{"n_layer": 16, "d_model": 256, "n_head": 4, "n_kv_head": 1, "head_dim": 64, "d_mlp": 704, "vocab_size": 4096, "activation": "geglu", "norm": "rmsnorm", "norm_place": "peri", "norm_eps": 1e-05, "positions": "rope", "rope_base": 14100.0, "rope_fraction": 1.0, "qk_norm": false, "attn_scale": 0.125, "bias": "none", "tie_embeddings": true, "parallel_block": false, "extras": ["capped logits"], "init": "normal", "init_std_qkv": 0.038, "init_std_o": 0.00672, "init_std_up": 0.038, "init_std_down": 0.00405, "optimizer": "muon_variant", "lr": 0.0111, "lr_mult_o": 3.0, "lr_mult_down": 1.5, "beta1": 0.9, "lr_head": 0.0129, "warmup_steps": 200, "schedule": "wsd", "decay_fraction": 0.593, "decay_shape": "linear", "final_lr_fraction": 0.0, "batch_tokens": 131072, "seq_len": 1024, "doc_mask": false, "train_tokens": 874500000, "steps": 6672, "dataset": "wikipedia_en"}
Each number is 128 + 32 x the weight over its row's rms, rounded and kept within 0 to 255. Layers, rows and columns count from 0. The size above them is the row's rms in percent of the matrix's.

# layer 12 MLP gate, 704x256, rms 0.13, rows 550-566, columns 128-191
size [100 100  99  97 103 100  95 104  99 102 104 101  99  98 103 106 100]
[[172 104 135 108  27 115 102 101 175 147 117  89 137 155 161  57 144 159 142 112 167 173 143 100 159  77 147 130 101 114 131 137 155 170 173 151 174 153 159 164  85 107  67  73 162 121 111  97 109 147 125 127 118 142 146 122 193  60 111 117 123 108 151  82]
 [165 107 115  88 138 149  83 122 130 133 138 117 137 142 136 159  94 146 142 108 141 130 106 158 173  91  94 114 184 123 126 150 115 162 175 108 163 144 129 158 131  94  87 210 111  85 115 166 145 152 116  51  96  98 142 133 135 156 135 145 171  59 144 118]
 [158 136 127 156 166 182 150 100  50 127 131 128 100 152 168 112  94 124 183 129  80 116 133 154 154 129 147 178 129 115  89 137 145 114 113  96  93 108 128 122  77 109  94 144 129 121 109 133 170 198 145 134 165 161 113  75 105  89 146 135 123 188 111 117]
 [147 148 120 152 126  48 133 130  97  99  89 168 167 141 142 150 119 124 173 155 117 103 120  81 132 141 114 128 142  78 141 144 169 167 160 147 100 172 122 135 100 124 154 178 116  94  87 143 147 134 101 103 154 132 100  94 114 164 127 112 107 181 102 131]
 [101 116 179  90 161 101  98 162 108 101 178 119 119 114 180 116 153 113 125 108  92 152 125 175 115 153 120 167 148 167  85 168 127 133 111 161 149 116 156 111  77  59 152 104 118 113 113  96 115 146 112 196  53 149 122 128 112 101 131 183 182 125 137 114]
 [113 137 141 142 124 115 131  99 118 134 107 166 162 121  90 138 133 115 111 113  73  82  46 129 131 101 127 173 105 176 133 115 154 141  92 150 134 139 118 108 126 162  92 175 120 160 171 103 167 113 167 180  89 136 117 142 171  76 153  92 115  82 128 161]
 [ 82 136 109 132 147 126 129 140 134 124 104 155 157  77 130 120 155  72  83 138 115 141 137 115  55  52 168 174  98 137  96 139 126  93  89 109  89 133 157 103 115 130 123 106 117 112 106 187 165 178 152 192 142 147  60  59 110  64 153 107  59 139 123 109]
 [160 110 150 105 110 152 109 199 114 184 194 111 118 130 165 159  87 138 143  85 128 107 161 112 139 141 181 118  73 142 145 105 133 114 149 123 124 171 116  95 136 117 135 125  95 153  95  83 121 127 150 136 155 151 137 125 141 127 184 139  90 119 114 108]
 [124  91  98 131  96 122 111 157 103 188  69  54 159 137 123 152 171  57 123 132 131 165 134 155 123 126  92  84 146 158 165  90 137 147 124 155  85 113 117  78 131 123 152  98 130 127 146 113 137 121  65 106 159 132 111 124  92  57  72 128  92 100 150  94]
 [ 93 133  94 109 197 126  95 160 151 109  89 175 111 166 109 112 110 144 117 198 151 102 138 127  79  92 120 144 187 180 105 124 125 146  79 120 141 142 158 144 163  80 119 194 123  79 118 100  40 145  71 133  86 127 139 139 105  74  89 188 160  84 117 146]
 [210 124  90 156 119 131 128  84 129 145 142 135 163 124 114 110 109  63 124 136 146 126 152  81  72 142 112 171 153 189 108 139 100  97 113 111 112  34 145  91 118 118  97 142 119 159 139  89 157 118 162 110 153  90  97  79 123 208 165  90 115 172 132 120]
 [133  59 116 187 102 100 152  86 128 147 130 105 116  85 153 194  73 130 132  94 141 116 151 141 121 128 185  97 143  91 142  93 148 160 123 102 180  40 120 121 131 131 134  90 116 123  96  90 122  88 105  75  94 103 115 108 128 133 116  79 104 132 212 136]
 [199 173  60 126 158 148  89 118 102 141 125  71  89 139 177  90 163 167 102 131 127 109 147 105 114 104 176 138 135 189 115 113 160  60 146  93 174 130 136 109  51 124 124 128  88 108 153 118 125 110 122  87 107  91 170 156 189 154 160 138 123  78 127  81]
 [195 137 108 120 159 138  91 119 206 113 119 151 123 123 126 143  78 127 153 196 213 190 222 116  86 168  80  72 163 107 132 122 127 154 120  19 138 159 171 140 145 154 111 104 104 113 128  87 109 111  91 124 158 135 152 150 152 132 139 152 181 144 123 131]
 [127 100 140 108 114 130  91 124 140 112 133  96 108  54 177  89 112  92 114 134  55 118  95  32 157 133  79 144  39 167 113 142 109 121  64  84  63 130 124 162 135 173 119  33 136 158 103 152 101  89 172  88 130 147  53 116 181 117 165 159 142 158 150  92]
 [137 130 104 119 169 126  93 159 127 133 131 143 159  81 125 120 140 132 126  98 136 108  96 119 160  96 121 126 106 154 144 162 160 178 127 135 120 171 149  69 104  92 114 130 112 180 175 153 121  96 130 148 181 131 115 132 196 116 171 168 106 131 129  78]
 [182 106 158 173 144 132  55  83 127 150 123 106 145 205  89 158 134  89 230 134 102 135  89  41 119 206 160 105 125 132 105 125 145 228  95 138  77 160 100 174 145 120 184 114 119 175 131 164 172 131 149 159  69 111  88 129 189 133 149 167 131 168  90 126]]
# layer 12 MLP up, 704x256, rms 0.139, rows 550-565, columns 128-191
size [102  96 101  97 105 104 101 103  95  98 104  96  94  95 100 103]
[[167  93 183 152 140  94 132 211 167  96 180 157 106 123 132 116 162  98 140 124 125 101 159  80 104 125 100 142 126  85 117  96 141 126 119 120 100 148  87  63 150 179 117 110 161 136 118 167 127 148  88  65 102 138 113 139 151  79 110 143 155 105 147 146]
 [128 138 125 148  69 166 109 167 100 154 145 114 104 125 152 125  99 176 125  94 185 148 147 139 152 147 159 164 155 115 110 136 123 206  60 150 146 120 123 182 126 141 116  71 121  79 144 134 161 130  82  91 168 130 110  78 150  33 126 111 122 126 144 142]
 [143 107 110 175 114 128 162 145 123 142 151 102 145 139 108 116 134 177 166  94 116  91 103 159 118 118 124 138 121  96 152 174 162 112 155  78 158 207 130 134 123 126 100 142 113 110 200 103 138 141 143 151 163 144  92  83  64 128 121 168 142 113 144 101]
 [125 184 123 140  92 141 117 136 117 118 149 114 153 132 132 167 145 115 131 101 132 143 113  94 164 174 120 146 104 128 150  85 112 107 129  89 154  95 208 107 104 161 151 194 139 119 119 115 138  57 186 148 126  50 129 101 114  93 145 122 120 133  72  83]
 [144 101 114  96 117  80 114 124  81 116 125 157 190 106 147 167 174 174  96 122 101 158 146 168 136 120  75 126  95 199 108 143 128 120 117 144 111 198 131  85 111  79 162 132  94  91  76 175  69 162 162 136 170 165 114 161 155 186 162 104 190 172 154 168]
 [119  73 125 126 116 122  93  97 151  96  90 149 100 124  87  86 144 143 148  97 123 173 128 137  94 143 116 146 117  94 146 137 140 132 127 160 126 148  83 124  69  67 184 219  53  78 139 171 133 179 139 146 148  97 105 106  94 115 129 124 151 153  87 141]
 [201  40 115 111  81 170 139 101  94 124 148  75 160 175  93 189 135 149 111 120 163 125 164 161 141 134 141  96 130 159  99 110 120 127 129  98 138 123 119 222 123 136  78 118 142  91 161 129 156 163 142  74 132 102  89 150 160 147 112 192  66 123 109  70]
 [135 132 121 124 135 111 129 127 103 137 112 133 101 128 106  94 139 107 174  37 149 130 157 162 162 181 101  97 146 150 125 145 142 114 127 137 139 138 168 140  98 162 108 162  56  95 170 155 160  95 129 152 140 176 159 114  58 145 167 105 189 113 102 120]
 [ 91 216 134 116  90 120  68 146 127 138 202 136 144 119 129 101 119 161 142 125 133 152 123 116 166 136 186 156 138 149 133  82 152 147 134 153 116 148 124  79 154 114 143 108 166 128  66 117 120 105 173 106 101  97 119 106  71 192 132  85  97 184 177 135]
 [173 143 129 139 115 136 151 131 116 106 117 127 109 138 178  63 180  88 125 176  96 152 133 165  74 111 177 115 178 150 138 152 125 141 137 123 129  78 191  96 126 124 138  95 159 100  98 118 151  89 142 176 127 138 151  89  98  49 101 101 103  99 105 153]
 [125 173 142 110 147 132 119 144 158 115 112 150 124 145 124 100 115 122 154 179 129 145 102  53  99 112 104 255 116 114 124  66 110 159 151  90 138 153 130 117 143 161  34 126 108 169 112 168  91 145  84  74 126 140 144  88 165 119 122 149 104 124 174 161]
 [155 146 162 131 144 150 125 154 115  65 119 102 107  65 118 148 181 114 190 145 169 100 135 117 120 154  95  94 161  98  86  99 110 152  95 153  54 159  87  95 134 110 157 107  67  84 134 126 158 131 136 108 186 199 165  56 137 165 139 167 161 172 104 104]
 [122 112  93  79 116 139 181  95 103  65 131 190 125 149 137 103 149 150  75  91 178 123 154  73 166 168 128  89 120 149 121 182 134 169 176 103 111 124  97 163 129 105 136  88 172 132 106  60 106 171 152 157 156 129 136 102 130 133 146 159 151  55 151 150]
 [177 128 118 113 126 152 132  43  92  85 116 104 176 120 122  93 103 160 163 157 137 138 125 155 157  86 147 185 149 183 137 114  89 139  82 159 113 147 131 140 174 123 149 129 162 117  75 128 145 100 142  97  98 175 137 139 145 142 134 155 158 168 128 158]
 [115 102  94 153 103 155 137 136 156 153 167 122 155  65 101 124 183 140 158 155 162 138 157 180 161 113 134 105 115 162 145 106 141 104 156 197 121 117 140 102 179 111 119 158 179 102  77 110 100 148  97 106 104 154 176 141  88 122 105 145 205 170 176  98]
 [114 113 110  63 164 135 115 135 139 113 178 148 148 167 145 112 118 113 114 126 167 141 166 109 121 119 151 146 117 109 152 141 120 126 124 169 124  98 137 134  78  96 108 101 118 127 108 142 230 135 148 109 121 138 110 159 165 111 142 167 142 126 144 134]]
# layer 12 MLP down (transposed), 704x256, rms 0.12, rows 550-565, columns 128-191
size [ 98  94 100 100 101 102 100 102  97 100 102  99  97  99 101 105]
[[106 182  96 144 100 103 174 146  96 198 119  87 147 163 108 206 164 105 177  53  96 162 143 157 147 131  94 200 122  90  69 115  87 157 138 162  80 162  86 125  92  56  99 163 156  80 156 126 105  79 137 179  96 176 114 162 123 114 110 144  81 125  88 108]
 [140 133  99  90 156 162 188 167 125 121  71 124 132 118 120  84 109 107 107 128  60 133  42 188 111  99 117 135  77 137 115 149 123 139 104 139 116 166  82 100 161  97  84 104 103 146 186 108 108 144 191 139 145 129 138 153 119 103 120 111 148 130  80 192]
 [151 100 112  53 137 190 145  76 140  78 157 142 141 110 109 141  93 128 158 105 105 167 140 162  89  79 105 127 161  63 118 105  98 110 123 127 145 144 137 134 137 118 102  95 112 122 152 121 104 153  90 117 139 122 139 122 172 150  99 107  91 138 154 136]
 [121 111 101 100 152 163 146 183 201 169 129 152 112 144 153  87 174 121 115 107 120 157 179 111 111  59 125 161 159 137 120  85  74 156 154 182 157 111 139  85 148 121 122  65 131 126 127  83 110 162 101 128  75 166 163 152 133  84  74 167 138 128 198 141]
 [116  26 119 125 165 107 116 144  56  82 125 127 107 185 146 120 136  85 152 116 111 134 127 128 159 183 145 113 122 106 120 174 157 113 148 104 168 116 122 176 102 130 151 131  98 173 125 131 123 111 154 165  86 153 150 155 113 141 153 112 117 135 120 100]
 [122 178  98  79 125 119 135 165 134 161 146 140 150 140 163  82 148 144 132 113 116  92 167 168 156 130 143 103 149 125 132 164 152 143 182 123 162 155 131 144  59 127 101 149 120 123 211 150 182 161 159 187 118 135 144 147 163 141 150 156 126  94 105 113]
 [106 146 150 136 137  90 151 115 171 117 144 169 147  98 122 131 124 125 101 127 140 145  74  93 153 112 143 141 142 119 145 147 132 125 112 174 117 129 119 110 158 133 196  83  80 141 101 148 129  98 153 203 110  79 117  92 123 163 102  81 166 196 177 180]
 [157 137 122 134 126 157 118 138 127 134 134 133 121 135 122 111 150 103 177 137 142  80 144 138 206  88 129 104 145  80 147 143 188 154 141 104 136 163 149 106 154  82 182  66 143 155 160 110 130 136  97 114 140 153 138 186 109 181 118  74 109 137 157 162]
 [105 134 138 171 102  92 160 129 101 140 103 137 109  84 149 153 140 110 102  72 119 154 146 168 119 193 133 127 128 141 137 144 107 171 103  73 126 179 129  86  79 133 102 120  87  87 126 117  97 131 162 151 114 124 160 157 111 218 160 154 103 145  79 172]
 [130 171 156 153 163 117 142 104 230 166 126  94  99 120 141 135 135 125 123 184 140 140  63  89 147  70  51 134 140 157 152  65 155 114 155  73 110 101 154 141 170 117 125 135  91 143 113 146 119 108 153 109 134 101 110 107 134 106 169 132  67 111 103 155]
 [129 115 151 110 113 138  78  89 171  33  86 156 133 125 119 179 139 174 161 106 167 149 199 180 132 108 117 124 130 108 165 150 193  72 131 104 158 125 132  91 194  78 179 136 134 114 148 124 103  69 143 131 177 179 102 178 100  94 122 126 165  58  69 127]
 [ 94 135 137 180  67 132 180 117 147 123 121 128 136 144 144 197 129 168 150 122  94 105 145 138 143 128 192  98 143 139  99  75 104 139  74  92 231 123  75 156 100  65  83 122 135 122  38 176  98  78  57 127  91 139 136 106  94 158  99 115 123 133 156 186]
 [ 52  89 152  98  63 109 136 171 123 129 190 117 184  57 154 110  93 126 169 162 117 120 136 177 179 129 170 145  85 150 124 126 142 151 118 152 119  99 106 140  91 105  93 141 176 104 140  97 170 146 133 159  72 107 146 163 108 194 135 126 159  80 146 148]
 [146 161  79 213 115 154 161 131 113 143 112 117 131  98 101 155 191  66 112 115 153 123 174 128  62 122  88 101 119  93 106 172 112 169 167 112  88 174 172  79 153  89 171 123 123 157 146 160 100 167 172  44 116 120 182 140 110 255 154 114 143 120 134  82]
 [154 156 112 121 131 164  94 125 140  91  98 149  95 160  97 128  76 150 171 131 158 118 157 163 158 112 159 155 205 144 199 124 170 134 171 139 128 126 133 162  96 131 133 102 114 217 154 143  75 137 112 124 172 123 107  81 129 126 111 108  93 102 100 111]
 [153 166  88  91 121 122 100 145  95 140 176  83 132 195 133  87 167 119 121 103 166  64 139 148 123  84 172 102 120 156 106 119  94 145 148 117 137 191 215 141 108 117 140 155 111 148 126 109 133 110 104 111 189 181  83 115 178 129 183 173  86 102 160 111]]